Weights of a small GPT-style language model, trained from scratch on English Wikipedia: RMSNorm before each block, 441M tokens.
Each number is 128 + 24 x the weight over the matrix's rms, rounded and kept within 0 to 255. Layers, rows and columns count from 0. Numbers have three digits each.

# gate: layer 10 MLP gate, 704x256, rms 0.135, rows 619-685, columns 64-127
# up: layer 10 MLP up, 704x256, rms 0.137, rows 619-685, columns 64-127
# down: layer 10 MLP down (transposed), 704x256, rms 0.128, rows 619-684, columns 64-127
gate619:114128182107103117115111140173146102105169143119174131089089125163165098146119094074129133124116136110159151106162101081096173144099096106154095116146136110112148131122111165112079145132123113
up619:074157148118150122132154119095141132131139129114137125124140118130100150121136122127148125082130118130138126113141124109126149134145145133104092140128167113099111121198103078160115115156115081
down619:115126143165135125104122152129089123091145204150138134156143095159114118114159153126099181136130117130144140109103133131085137144115075136147100148097106110080125150111151104096133104096117124
gate620:127134095162140117092090119127104090180144122143162155128146111144111118140123133153118144136127083117143159164142141104118113103115142148153136127124121133126117138136109167118137138090152130
up620:181130139110123123127141094131117139116171123121154133110130112113124126133121087134158133146152132118113132095122129146149113119138124110125169144107158148095163146125126057155113119129150089
down620:124118101150087142128096183084113107092122124132155128115133150131103125119094164131124100133110164115114180153133142167095130163133163106148109168145125129134141143153153140093146114120117112
gate621:117099107164105170127148163132101123068125179127139136108130130153112109118164120094100130142106121147123124189164142123105123170087155115144152129160157104132142102144157137135121117115141134
up621:166112099120125153118149145108152142147115115120140187143157122135162075120131106104157140106136111069143131106122122124122076100112129127140103094108104124133162110142136150141122156134093169
down621:126161116137097164091093161162068123152137096127134110118145140173134090086130127144165105148167097124153149099142135168101136143140161127173154132122092176116120149148109171097121133100145123
gate622:131113115131161130140147130131165105165091111092117113100151106134112134122138115208114119096106148139073160098159126165118108175146105131168135108113136129137119134152157111108117145103116081
up622:106130164139117116149170127149135092149074121073081099118170114114113124130129102134128101156145115128083112128112169131077097129120109122112106117124138092160069153104083165092112151121128084
down622:107128115146147115137153138117107105151088127136129148137152100193135145145149127135135102103101187110134190094143115149101113121165097113127144136094104137154107112139157108137131126159132117
gate623:140157145120146138123095107153148141125067144123145192075117101132093117134133137141123086119127090109102089068132114157136153066120162120182116097117125118166158109134105140169186152118141117
up623:133167145153161118128122173119102109154131137144158117123132102112142117111164101123160148134129155127155106111113153179145148092142131120107115122095112125127190106084124122159134122133101153
down623:085143102146100130097141169102126150105101147174191155161115121163109096145152103086112103161152156137172112163120162149130127153081121135092116136133116095161110128114065151144104164111154154
gate624:116086148133145134100149114157101140170173122141123156134129147175149138083159119089111107105110142104152099144128095157114140088148122129164137141125160124128099154114116150132077129101168101
up624:118134129100167136104116182114128094116111185146129141119118098092128124175139159121110120159142150155107117144096150149102139192120120122150134130104104118123126092164152131158101124126127165
down624:153123172125125134132097092129152116141138130100136146162124116156150139123074138129111125160148168128094143139151133135139109127122117112154133126109130143116146111168114094185116147124104127
gate625:149180133109115150132113088121148117128148073114126117105175120093096087169126150164145136134111132131117143153108143157114118117134110132091089087130141131067143132128113069134159130143103121
up625:118127094131062118114131074111139113136109137134108143141148087097101165163173150127113154112137156131170103168067124121128095150096089137129088112121151116139125184160134106184101136060095161
down625:128136101149181160114151113098103159118127127145150091112071151146146129100095144159144172118156108144104123177143109125098113156087149116127141115135118136122127144146112130080124165161137140
gate626:099134142119146122114185126126113177153121149145145171090184152111126125148118100114124162135135138087079138119145155088075088141124119131105103122123162119087168082102128171162127132126102129
up626:155114135148139106117114149088138148117150114135105143154110094138141146156144122130113132138113093106114111089125127125146147138156102124098131092114127131135140082135104178165114135145102106
down626:142089184158129099111148131115146107146170118117128136158149161091097122121144135121165152110109123136113136125135116122134149133161134160158106120101126147147148111143103163121111095142149108
gate627:108156133203097121124122134159124132116186122092141122132157120108154120112126078169082143144148107144135090137122153106069137129131094151123131153126131140079132126082113170117151136132113095
up627:172132134135105114113106144151143128133136127129132118156107136100189108167118114142120127173156129124142121105183107126090111127182147158086101083136143153113151122117141149114111179120148174
down627:142085071147143137144134129161152093133132156182119143139064136150140125115158152116090129142118114132109150158080155116120160139102111090151144091100141155120077135121118129105132143141114126
gate628:167134087090133154129170145120151126132087145137138109087158134123134119124120159077106124144143135128162136073119141101131106161162113094107165097148185102121154132142133129111121124111111123
up628:145113119134082138091135116128133072093120121106133134098078164087147117167120181158090156107142120111076188167131096110120122131135138129110121111138112134139143124095159115125110134117125104
down628:123136130098138150181127139135135128177097087136108138114127122092186092124106159082133144126089129114131146082149087131120131101115144122123119130140154119100140137139120119171131164145133164
gate629:137108118143131162158136140105150134101152145120059117139124136127083162116093108164139163148098174135099082114132165152087117137170148133131183163114170086180125110118078093130171152130116126
up629:076124141116148117118127101124127110109115142148149117103115104119120163087103167133148120079141094153146125107146121129119119157172079082114081095099074150150119127172134091139177158115164151
down629:132142103130176108123130111120162138108112086112173114139146114136109119109155175100117130134128136124179096125148085183127132124123082108154135135108151119132138089136064113120087121128152140
gate630:095138135123117146104147170100134099137135158112136173163128159127121127116120118112147115137136149144119116149141127091114102119073093108077170135136136111150110155131135111119118130086132116
up630:121133140131146138160121103169116138088126156141132103096160128149119150112112134116118121139117134097148096145123160150094066139109096148135145141125092101107163143105144129121140134143095141
down630:144118136219136155150081100151095137131138134142145152110153087157136114145182130120171111183119108091155139155129153110145102106119134149112118158127124114096165101151165123129113131126092147
gate631:068147127145115107116126096157140132154141131138139098144153114109132116107119123128123110111154146178161154133121184130147119093154119121129130121149112114134169145117107094116123150125154088
up631:158140157110160150126129154123090166115111166212131120123127117148172145149115117121086124094119116110147113135158149125143127140114197153116129074107134156133115087150152118133156166127164093
down631:109102130098151116109112090146126112137125179098123148096156119144143126138132126142177155138111124133186137127126137112110121137122133095103126127120126123081130135179134074181104115122136131
gate632:104148137102105139105138091160112134098151091154153120123115088136128169122137146152153158133098100129114132138119155134119119162091138112099154127108137134146148095171109123107126129135172101
up632:107105119098039099136131106137097134154123135139139086130169082099125125171140128135152110101102131099137162113088109099105151138166101146129117140125116099137122154124133138122143112144096117
down632:150106158138137101123145119159116135113143144159115159122119080128131113148183109171139127075127117161108105137128149133151095115125140093139125116134152110096159096132161127112145134136134169
gate633:178157123114147094094121142125141140118098098119119107143115133162144137153139092095118121104099102127145147134118172121114129187149187101167102118157104104159123100093157098106089104195146089
up633:082113109083135159191107181133103157105148116133134129076140144134164116113110140144105126108134119158112089126096103094129110065129153107134149161129137080155114116136113120173123135113166163
down633:139120128140076142147201162099081110100125148129120122100142147110126143118146136130114111075120114066109126122150134113103130102099137131096115119137134135163157085120166148165133152169162108
gate634:153122143154167130137162145125114103079137150082121118104130151142106074092092104132091166116104160094132169144131125141094112117148116108081140154124082122165114130128143168074092161156085133
up634:137132136127118115142176176141116105094165119126138135106139146182116139132129160135128130148129136141122103141169108132108136108116137146158103148088123136173135095153101152104114146127094117
down634:157136123119110098129139088111182107116107125129154120162123073130154101146159141109141070150087090135115125145154125152119121143143113116148114119117114166105176149100093096151110113141126140
gate635:155123133101107131158144115140122201115107126143143148118126154140142146089126129148147155103135113100124094150105129152121105138156118110135121135119159125137159105138129079129166115089160146
up635:103108152128161138084115097160154108135175132116143143120115106090140163106093137173106146118151135120119147096136110122131180133112158155131109143099168104088116162109144106138159143109059108
down635:142100134127107130118091087162138120119119077145139131114158165091140168138119124119077149122125122115115150075154154160130088105149177174137134137085177131100134120160165091144110075115127138
gate636:136087166125085124134147150122140132149108177129068105122160141074143147136152100152130085129125141139125153102123134130162154152139166117096110117122165189125146113161125138118150155127151156
up636:128118118089122145155128156116100139148108094174078112141128133116136121145141131103126146134148119099131081108125124171124135084096122142142100117107092134118137166156117126143123139187184115
down636:104099178081115119087124136149117134119152114099119108046112105120120108104106140124149111116144089129135121150102112155144119143127134091123096088143102115126120132163146134152097102148081141
gate637:141153126100157158146072130144110159117141125162149112107140130121151120109147110095099063092151121124106135101130102124083125113132114116149132156094141137127151170114123120148098157120078112
up637:133106144122099124124125134110113131157109115106152154116118106112158126116121126151120128153086137161156123105150154112116119153173093178135118097146146149110141119145116143088132115132143166
down637:172126132098099141129143108136136137112137075132093151077118134092112177142145140121168121120119119129124136134120129112087119161140116153126144141155160172135137139150138144155127108120100111
gate638:105146113097109113156151134111103154167120125150151123129130130146143156133176135112123109088122141149074099112141129116080162126122159146133133079119140116150181130129106179107125094098127130
up638:085127136103116115116134123097154149124159103117149134159151132150112152120201124076159130102150137126142098100110145166130143111116169094139140115079140160104124151123096163114134111137113154
down638:143099134160129126115126172113136100117069109119124146136118103125106097132138127146135108146132112162145132115154150144168123131105141119147150124142129171135172129139123090121158102177141128
gate639:123101119144166124112110147110163133119166105121134114124118158121172152161131138127131110096135103130117128134154162079105092116090074117129125137123091136110118120155152105152156163131133127
up639:125135113103106087178159097126126114124135126135121144126123144161137129088099128150100130091116158126150125147140128125082161138086136117108111157129093114101126158117126155131141124122120098
down639:132158125154108138143144117108106110135108149100118130112161097085144083123115149126122128166153131137143210126100120135147122117131130101104114166138090159121060145104158137128150138152117134
gate640:139116092117166085123108109114103170126120123115117108083156146113113114116050161123122153130106130135103058128183109125095091093156139100115132154109158111119096098157104144107138112143158132
up640:130058150138124128132138130123119122126165120133140116109122079110172150182137118140148101110167127129114113136089126165146146129104100152162117125116108115086086155158178120176151128130114158
down640:137081165104091179138109153126145100138130145102120128098080127113143124107130140135135114133115104105173151165128104079171125104130113163110180084129108133127144143145103098168110131117126095
gate641:127089107138103093142093122129126097162139145161138107128126157171123166147128098127158154152124141169070116154117133137130129140114121112123177131119124099122151127146084127076118162108109078
up641:113124132164146154133147113112154085132125113134106174147146100103116158110107095089145109163128155144107139112171088127132118113161130137113136131147145119105102142151140119129130128125118106
down641:124149141149140113092131098147181121157133140121156135069149125116139153154183149093158118124132099143132139129175110103119163109131123190132162109108127127060152099108123103167152140084139130
gate642:108113159115109140121108154131139153127134140151116143120145140111114180124146098167167105168129119116111132105108114119078089107144129127035135153101140128083136089128149092123068123100113073
up642:136139117132112141123129086126144161106153138157109118122146125112123136142138150148137077156127144151121138086125147127154151131167119120149159151187122101110126132113136120110129130122096092
down642:168118142079121127145162155115108161144109100158122128122116165114112178145114119142145116113134106152106095143135112091124163143060146087130139142126149145128113118113154140120185105102115116
gate643:114104125115115128171104150183106115145112125119139147147152111118137112110136154103127109110120154069069159125092096141073102170115072162091135148131134184101084136136081113132193138108136136
up643:131159111070099158102139115130144098122117140083115138124142130094146132131172142125055088055150139075122133134107096104083094133158094099134130098169110100150130147150065189104137190142168145
down643:130090139155062102160145124108123135127078068117131123102143109103152099142134191170135144106126136146112163151135149124172118097158127174107119152145108184146127126093088134120127169154113138
gate644:169140087122134120151109127131158077142162118147129130171127140109119107151082127104143123090078147168126143088097142109124089147144106098123119148144119135144110138165138114112126144105160161
up644:109145156096131120090131081152127153142127126143156157129109087111112117126129094185169120127171161153126148112107098082139135114114134077112139090156157135140133156120125089139113128113180112
down644:163159167154113110080081069148116089107128108138116133113084131162143070169115175126145169096132148142092112120113089109142101117124172147133078106128132136175095157164116167095133112093109122
gate645:104153153120180120142122151171109158138152158090134147159109105083153137106142118097137135140163067158104181113115135149138118112143140092123146171145139133094209127101077139111165070118133101
up645:135149106116127116143098083167132111086104150121123124129107152065144101105129086105120135100148094150120140129072145134161122147167152114137131121135143138125094111126110146138124123125143090
down645:122173101117082146118088150152146153140123169113162078166085171102134108127080162118094153124114103141118120117127128170127128140123152104137121159124116142108136103106143126115143127098115143
gate646:126174131131081129131127145117104105106081134123168131124096134130124122118108134163119133175140127113123149120141193124107106166110113115134126148128146124114133122106112128124097084128140130
up646:082151151123138107107149118127122129149100127124133114108127135136122100118146115121096136169144121134126134146132098143136133186154146158072142084138161113132147121131111137103170132127116140
down646:140113103162109110129110127118114148126131166169103162117138104131128183116125086103147125097140132145114120116125066148126130146134135129135161112149099120105122082141144157098143195118112134
gate647:107079151126129109161127092125144104114120144100103157128151116149119159094122123115137108130084123125104142126094121110121152128132147139153147140096109111126112136171136141173136098093121094
up647:109093129093094133149116123122130134126104153116151127140130113128129132122156153132145127090090141112094128118132129129113147136108137127124146102109097148147093142140154105096119079141114139
down647:128117122139100128134121182101138154110087134137114099174126130091142093129142143098147161126140113143166093133133124127126142122088119065107137110171142157156155116091136088094126115136121171
gate648:120179118187065100178131105140158156120127060117126141160150122140164147108177149166128161107154121127164113169126125165085075138172143080140145106126154089149118151144146107161176138166102068
up648:103146160152106135131150163135154107140106148165131092102116139135117120142099134116110154124087161091206151145157139123089112099117092167128095179075136059107139162092129124082144102127102139
down648:070170123114134162145149142114164120137106146115144123085101150124123115147100109104117149124108181177156089106120146071166154111134134120115124136097110111105109131133148143094138141121121119
gate649:112116155118091129154138086100171104123166108168117134122138118122169136099190116142125141146126120117148112122107147131156158137170078145129151124149096073164110116154093102117123097122104124
up649:139098112117125111166141122091120150148113081139113132114162052165147123186177174144119167148111113142122175089125162212128137155140123114120124132127129136110068136147123126141117115117110139
down649:135117136149123125091092102126108159129076091144107128129121108116157135138073150135159083144112115110171138113140135091122159136097169091119153077093132122189120138106083111086210115125156123
gate650:086149193139154180117128124130137168142154147074132132121135158148156156156133055100182094173117175104077096141164166130123157174102100205152135096072088133102134105145133077167116153114182108
up650:132128113143129101155112149174135149164161149140103079051124100109146139185162150079075054167132079159125072150145066096141126138118154129138168125163146092168084139109113122131165067140131114
down650:109139104118163130113101133126147155174104114143103121127103164097141127138117155152126105134128118147188128085105127116140120150141120110135140144165117160143124123076176141138136106087133086
gate651:124113184111125130137134082156126115119130123140119169086135139114113145086138148138075133090150133164079083099121136086105123116103108163141076148148121121117157114098165135151133106152127133
up651:102144087172098105158123128169135113145103128145114127155161162147085156109134125145079168122132131101158142135107110102104113170149113137156136137111128090121125140165126143161124164165137088
down651:102135118122151137151131153092126136136124137142114126117106122116135104130102122112075142112149111149152132127148108150098111151102121108105121104121142118131157134133063114099114112136110097
gate652:109113168121150153125155125107160144131127137116157167151122124145095088095126116113138165068190143136124149112114140168108138095126109138156141117120113096149135162135167127102085141089098109
up652:116075163128115124104095134119119117169130127113098131104132121109092127117132122141162126148076103168130137134090126113131161146118111091162077108099118105095106141133118112140100140094121107
down652:177156126146136133122112143119133149168145168144145140141124147174147111084157142140110114108159138123082154158132153121093149149191083138089138152084093133146186110111129153150090114165100123
gate653:107092134111152119113115130115144130160127108158148158120159134109143105120153109129112126121105131154119117122175128115128121136142113119112140142130138091141132080137169175137126151112173128
up653:114115164169146171145143143154068182115135134113151129118144121121117100104113158130160127128096089133110136117160133104092104139106127152161127132141139148133139107120110129149151149087147154
down653:108110105161091134093135102097124093137087146114116087128138156140150166133132127130149151147119147127107111152151101161141126115145163105130158170147090147140187129118117151127116152121121142
gate654:100094132094117125155146175126131135159145127082101133152153126129155121180141148169117096106145150099104131141150140148137111102113086106096163115083146135122144151093129127146138123111166117
up654:112126104141086125149084158074114099170127114165151113114154122143158096104143134144134105166100123113108137122153117124092094104134129114107136132084191151138149133131144133118133098113174109
down654:124139129127147148169102115141121123108124115096181137127121097134142074138137142162134143150130105130143107127141135119096127139136100156141099149108152109101086119109149119141125102148100118
gate655:114109149154096153146140125118134105080144107102122107117108144125144124141082149158116107117136119085071088116125145127103109147154124102156119175151083158102077134138136080143131109143135146
up655:111098125079140075107167144137098152106142169161099126116119114102147091146152146111133118139176175120161158118067109126140115108113185080154151107095169100141141127118141130114142143160132134
down655:085081131141099152117125129095166089105112092117121126122122130099125148104099131105121141120134128107122121159129130097088138124151108094126098162163090118149103134125094181135102139141141118
gate656:140134118151145120127157161132112101136123108144138111118098148086110124093117116173143127117074115108144128126109173112127128074135135128135140143108111145110195116156152141151147148158137106
up656:125110178131136131113125134142131102152165168099129124144096154106124069116147106166143059176079124106124124137188127072113137119171156141116170141099127131129141081142113128093136118149126098
down656:108122086119101147109161121125116112125111108098141143145108133113142129138152100133086133116156139119110086111095107116145158177160116143149137129156163125103107125152113121129122133128148118
gate657:111102115091118113145112101107170141156142151164122122096125143181129110157117099121095101149124154126111154119125131079124110087146126111095106109158076116133107102144125108139143175132134147
up657:145137110146136141119135145140109164109161147163138114122140087119096145114147128097116104161104146133148103161138119136136147163140144134099118161122167142123165176105110161109105121121113121
down657:187113108106152143159133120169142142086102139142134153108136149121114094137093163134104118131071158100113186122119132137114090165109164151147125106124080142160148139135100118131133136116123152
gate658:160134126167151116101123125139104142113182144115128119124115119155133120133124107159098174123158135140136120142142108121156121109130175155131098128132121159114086128134115101112145095130064100
up658:131134178115112133160157113136133141118130120126133159113141149130101150139147132122147133075155138100146111148176153115128117052124117136141149142124105163126090147148134104121117133128072121
down658:136107083137157111116164065119131126131120129143105120116120116115126118112118131088130108145144110121139116121070113135142131127156125076108160130131153104133147149138148156134126162146135133
gate659:128156171133167121100148127126131116124133162080121094189134130109130160136124095105138138127135120143129164143107115143144109160125112099098132159101141100082095148069149117145100114157136104
up659:135150113100151112141092147105093102109118117079117111133149124136106142133100106145135100109120134132170173091108124131120117105090092120127125150101132153110097117121107091126139163118158141
down659:118132135085162140135093133087137113136147108118153128147163122115100174148152100100104114075124114149110170101144129149112118093131114112117178125126086108140158057120127105141086134119147129
gate660:112161117122096126133174161105127122121151136128103152102096101131120116139145178152129144116115111140068137155090162139169146133111139111144106120108152153129162138125139154130117141112107082
up660:142156104173098086138117137132135166166124177147131153156141126129149148138117121106141090132138121169108088119102113132162112132149116148120105114106138116119147138114094076122155140107121125
down660:141160155134167134129117073101104113104129126139160123100067109137168125126154186083157101120047125112082139092103117148140128146124141131143138097128180103158138157126146109160143151147112145
gate661:156164126145119121180154119142137122118148145109124153140117120093123127109116098137129114113153148124138129113116098123129136126122143105137126131142127124182160168098116172109142165112147185
up661:126132162156119092135100089123076095113106126084140076108086125120056123164138129100095148112150125105127074105150148160161125113110153144126150146102149120120115145157109155172117121118181121
down661:110109134114138125114160133137129102148098147124110140153160123153108148133162093102192178143114126097127110146181127123130181156155135126127131153160124136086111136110128058158141101130128137
gate662:126127193192113114186134122133176103164145136156143140113133166118133148146144141122131155095157154159086120106118105137134146123082128102091132156113105146121140148122161143129108118152122153
up662:152113137122111059130100164133149143116136123121154148116095131108126122167105165105125154116179072133030107157110201171124102117132144133105127124111126104134025109097162158106159130146143137
down662:139148120114121125149119115124094118126134157114129126135139077146111110104129091159129137123138126121177106116132109095101115145110144133133118108121151138120134151137098172138122133074127109
gate663:107127122094104133143117139104181107185141168124122105120175124149149098135153116150180118146108147111112121135066165094097131134112084109061131124112143138117140109128136119081106138170120153
up663:146087136145098116129142137124166118104117128096114149138106126132138117127106115108100149096124141124151148111109139085164120074139099112122141129139137143123107126099130114112110152163129126
down663:112127161124126123134124113122130145124145161124110126146144106145122139074117136099168177131112142133146111139116100128122117102139133082109110154081156143173139087118115096085131138144145138
gate664:128114128163159159109134140138129153124149088136146124145109127088097146147123111143129125130158121114131134142125117119133113122108159141135123085114102123114121160142103151145108197122177152
up664:107122103124111154135119132131130097104104152105124121136139084189166107115134131097123116119109132166142095132122103123108121142138119093098178142142121139169121154110120072155104085156137141
down664:110139109126135142132107139127151125107107126130143132108122133147103136130131124153114138154157146117118165141153132119127102105154132133111123145115170136087112117111081143113122190130122099
gate665:122152117138078117125111144089096117115130163137150089127120101155156101126120103125148139125119110148115107150133098159142167115131141131139101118128139122093130108095122103133131084130155119
up665:150142138114130169130144166099104149138115122142143135117130121136124126118115108113169140121124123175094144162104176141144146117129156081126140144082121134142118116079134151111096098092146126
down665:124134141162132149133130119135120129145112140126095120113098125130139106122125152104116112122097113108098122137073149109094151081108158166104152111124158184212149152110131124123102087134154119
gate666:122125113110124137101118149145129120102144135147169156129114087134110116089134132109151134079167125140101113095138108105166164144130107100127152155135118058122149173125142123143091120133120140
up666:126128135143100136114124124116139116102082122113149119141106157159173127145092136179074142143113115148124113116116132145161132111164088145174136127105160130098155119117094116119141150123125133
down666:139150140127156128147167119104128117157118125126135102112126094151172122136124154144106126088102130100163121162098132136075124099102125124158128073133132126101129176145131140145140149136143088
gate667:136134125131130127099120116144154167138128100143178110158121137122151109165131171147071129100101124129089164122116111157120108101103115098146094136111128148120168152164168140111156123124127126
up667:140188120092118169127124132126124132122119141116138123118185152101155101167137121100153106161159144160146122125107109137132168140155150170121089157113152104159158124097173172095170154153139110
down667:147134103112176135128074148139135115115114100126130119034114164149139092108110097102105115157137137120141113131136085136113112155118162092113139090159145106132131111145095126115113083123119105
gate668:103177124127132134149116127176096142145116137096106138108156109112128141129100138127133127113098158136133105083109134102139112140099144131100096171132130086129088128125154129119127101130145107
up668:157115134120085140138154121150104132145161174151126099140110138130137142127130103150129131158140105054138120134133101136139153132143101134117118145129142130127121162109140124113151147126149130
down668:142094128116139118119114101111128171138096128167138135170112151160111125135165153136125142123138115126114122137142114108140107091089125127100131092122106139150154106124129144170158186143100144
gate669:167090099167153116105165149115152093110125145159148120129163116103153134129118156127145142100142194111123116130182124110123094110082152094163099112127143132120185115152120117173118153159141141
up669:140114126134111095079133140133098152148173138157125125121159143150120126134095121115128116134159098186120127145143134098128119158107116102108121094131162100144159098116138137120130109123134130
down669:120128133120134110115097080170093110156124148145132144122176136140139108108118115171139117107119117127142100086157142100191123112158106126142142084149059134087144095102116124139102091165115119
gate670:156079141102100132109114152127132143133114125064120136101117157150118120124128149147159097132122130106150152135151135154152160102114091129145156155132168139108108094085178111097164118117137086
up670:142122094121114121108164149101136111150132118139120092085077076110069093155124119144123102117176100107096146134157126113127124171130103109134142133208092099126160114114127123102146105156111079
down670:089111117157144094124164091105111130156119164153130147099100115143112100129102105136163103157141077120118156119155081118113132111122152127131048124133087105140126128121142135124141150162074154
gate671:101123120126169111163147121140163113145134145136091131121093128154166109109149120092110131144137135116156108145162113133162122132109102133151140148134136157123113128153098135163134119149172126
up671:106117100131139129124122152158196155085193135103120120106142128155166117106132113066119136147094158117180154096131139121142138146107123119126121132107113137123123109141137123122129100153146127
down671:120138102130094161122104122108119116159142137131135153153141131125135108151110135126120144121113091102129158113119133120114168124144111127130083135104139133152195108091137119122147124089131079
gate672:116152122149140160109118140111169143130093130138135118146124140118112173168123086157139125113118135183131144106089122118138128140154140127152092150138159133139103107121115173120145123086138097
up672:105136168098100101142167100156116092115141103112138162120089154140130089127155135108123141131152129151132110165131162141096152135158102089102154124119110131102128131155122133140155123098134132
down672:104134104131079116091140115080119147125113130154105151156112119124126146113169125144096136126124093121101103117143130118168110113148160112139167157115131080148115104136103073100155174127144078
gate673:137104156180098119094140132144162101132143048124118166195177133160130109140166134124163125118152126174082127097155105105140083173126158108103153140142128152168092144087149110155143114124110140
up673:155161135183119159096139134119144141138121113077139135116133122114132138088113142109128087135156129127170141151114107107136152080147122127153109133132147123087114104170150120129115115155137138
down673:165140104121120103168125099116122099110137128123117083123124159143106157149136147113111106112093132108173122113091134152099152135116080075142181153128114119090164088163126115109125112113102112
gate674:130097146155107152122160091134211139136081088136106053143103114121112126129133113121125136086121127135116108174117126105144112142109137082159123120125178118122120122107113148171141124152153136
up674:154136167109127104111126132131129153130115145118150107101126115111145144131131140137096129102139131130129155176171118132155115108132147096096120140124098121153130153166145054140116120131166137
down674:124139151113127173110077106097138152118151100097144142099144147159101146108137125129130159127174116117158117102156145147119168087109131124126130157179151129182116131138134116143115140148135122
gate675:134105075106138157101133102111134118141125102106142112139157110137139131120118087136123103111103148172140084142175111105102106135117190069119137126117153123132151113142120120129127108121134138
up675:134097151123147144164141127136080149133103135096129147100132141125131103164153134164156153137107079121123119109155136103119180163100137116117165129111137114129107144144114141155149166131129118
down675:098092132108183113109129158122175160137127120101159125128129152089117124112144132113126120167171098137078153119141102137151151109082122111089130151116150115093111135103150101177149115126123110
gate676:131113118173151176120110139137113127119109113129102130162149128121158126120174109100120158115162059173124151145148089156143140121151121125144130143106148105139107141123096098138126129134161138
up676:138160116174084164132124174096147111155080135126129113134139099133142097119099100159154141151134115143123174113128099120129129137087135142121147114138148147075126139141143121162134141149106154
down676:134120134089147178149155097139134142119126137090110121146118160120118139131091109085086137140102125126117107124131115095128101135113133119164115121125140163123155181098152139135129108189156154
gate677:119138135144176123118153081124116151138095168118117124089131145117108118145134155160105126142148102128084138116129141130129116085118146160108124132143165108141139156135145139115142116139112133
up677:138129134121110149129114146117128098144144117136128180132136133112126158126177149126157147098131134131157149125071108141117165135102141147131125156154103130131130166118141148159107122110128135
down677:124141139148184117123135157178086162117103112118155149109126097135151117156122127160099128121132178122115122092138123116118112119120100137112098083105079148112128124120155135126174142107157117
gate678:153141106153129088111101139131102128128132132144126083160152137125141099095161139138085105123109134128146109153142099172086143123126153150114137102107122128098131086108134085148161083087062148
up678:164170103182130148103165063134113162083160101150121115082129153128136117133096122106091140151133147110149142126119136170143101131136139168102115128134104133132175146140126066128186124043156149
down678:112131132154097100098148121126118138128123125120115121121164163147101088146141099098080143108073131148135080134127147127183169166117101149132108131132157148136125101159102123118115118129166136
gate679:141120126124121149119166106119138132166155135129147115151122098100134131137109127100124123129135153158127116080155101107129119137096131142108150135103122092103138133087134116102135140146152163
up679:141170157124130137122141187124146133109134128109103147156144141122123109121152155112162132109109143117145147120098153103168128116149155066130112133075155168136138121121091101135127118146150117
down679:167158147166166103121100179123148115140129118102124154127115135148106159118148085100142123096101145137137124089137115125137118154116125159108112130138150103122138113087144174137089137169114128
gate680:139169110173171143100138128114129113106118104092112135103092132124101156142108160096138155132155117113133182156158126160122136141121152078156121144134142179139138142134136114193090146132094172
up680:150121147115144147144129119112100135176123123187178136134150107138129105175155129146111153183119125139163102142099073105134169115131102123199124140124146110099099156090137120117164146135155148
down680:125150144136132075090159114128102180149142138163134184107126118114150136141105121131136071083152087160148142111144127115162128138151145119114142122138134148112090118155150096094114149144093123
gate681:136126108082095096130151077093125091112180092165182089164134127161103126141107114110152100128074154153091130095136132140132141100159149122118177141112139144107113176169126126087176196116148102
up681:131146096139149131129156136146123114121168118165120163151095080106124097137139114108170173147140119126154127135120142158142085138083131136122106136197095149067126043121116092131113077158131113
down681:115137097128152137128159105127129126095125114102127156103137154118130153117152160132098157100148091135157127138091150169099101130111113112103121130130112106141095097132124095120099114106122125
gate682:046119115121077109144112163142111141145141111104144152070125120158192120083161126118167146083160136150127135129096111109143102140125127143163141151110152113126118103109174121128138112101131134
up682:151125141140096170119186188149125141137120149088145132116116130136152160116142121129131124085109106127118112131144137090149120145178145135148100130132136115163114130090106098098134173159104123
down682:173144108094084152145132091157138169098109126159115173138123131150166108126145138087169172098132095116109126112144136110150093097146106065137154083141095123108120123095099116133164122142160112
gate683:137117088130127112121133146096075171141158106138137150089151130152130133136109131092113129105079174171160116133135149145106116133093138145164165140133137104102158127161090128131121079108119135
up683:094184140135085133139127132133130116149113148112114124129152149141093133158118127126170162149133092132113123145128117130147146133150141072115162132147132145103104155166088147137124134120159128
down683:177098105127140136122138139047135148153136145149084146113173136142134100154112157116110094076087105095128147130133117114133112152127163091166154200132103138101114144175134175063142108109132105
gate684:110119139133132156167181158121107150106101126110124123157131169153119126152144136137165107084130110119099149127127165179105122121133108153120159119105138122117123150148126123115119179127172091
up684:152099131101116098145109127127108097181099106162079133075107102098107127140107128144090130157109129130145119129092130151070118113060119089124105164137159191115141188138139156133134117095104122
down684:149140114114124095159152121175143099108122157115112122097095146111133127153124079099102112144095145149123103144122175180109136156116100069144112113137105136082107120077121141180122162111080129
gate685:159114140121124131116140174153138137155081155146119134098201166103133157078074133156138160115141089083117095125137098130095079147130115099139142128130103135126184148108127164138137125111142137
up685:132111160122105123153095130093108126191144138125099132168106116124215149131121142151115114099095142151117114148134087113133112104156101147109120166151149085161117143133148163143154105112135160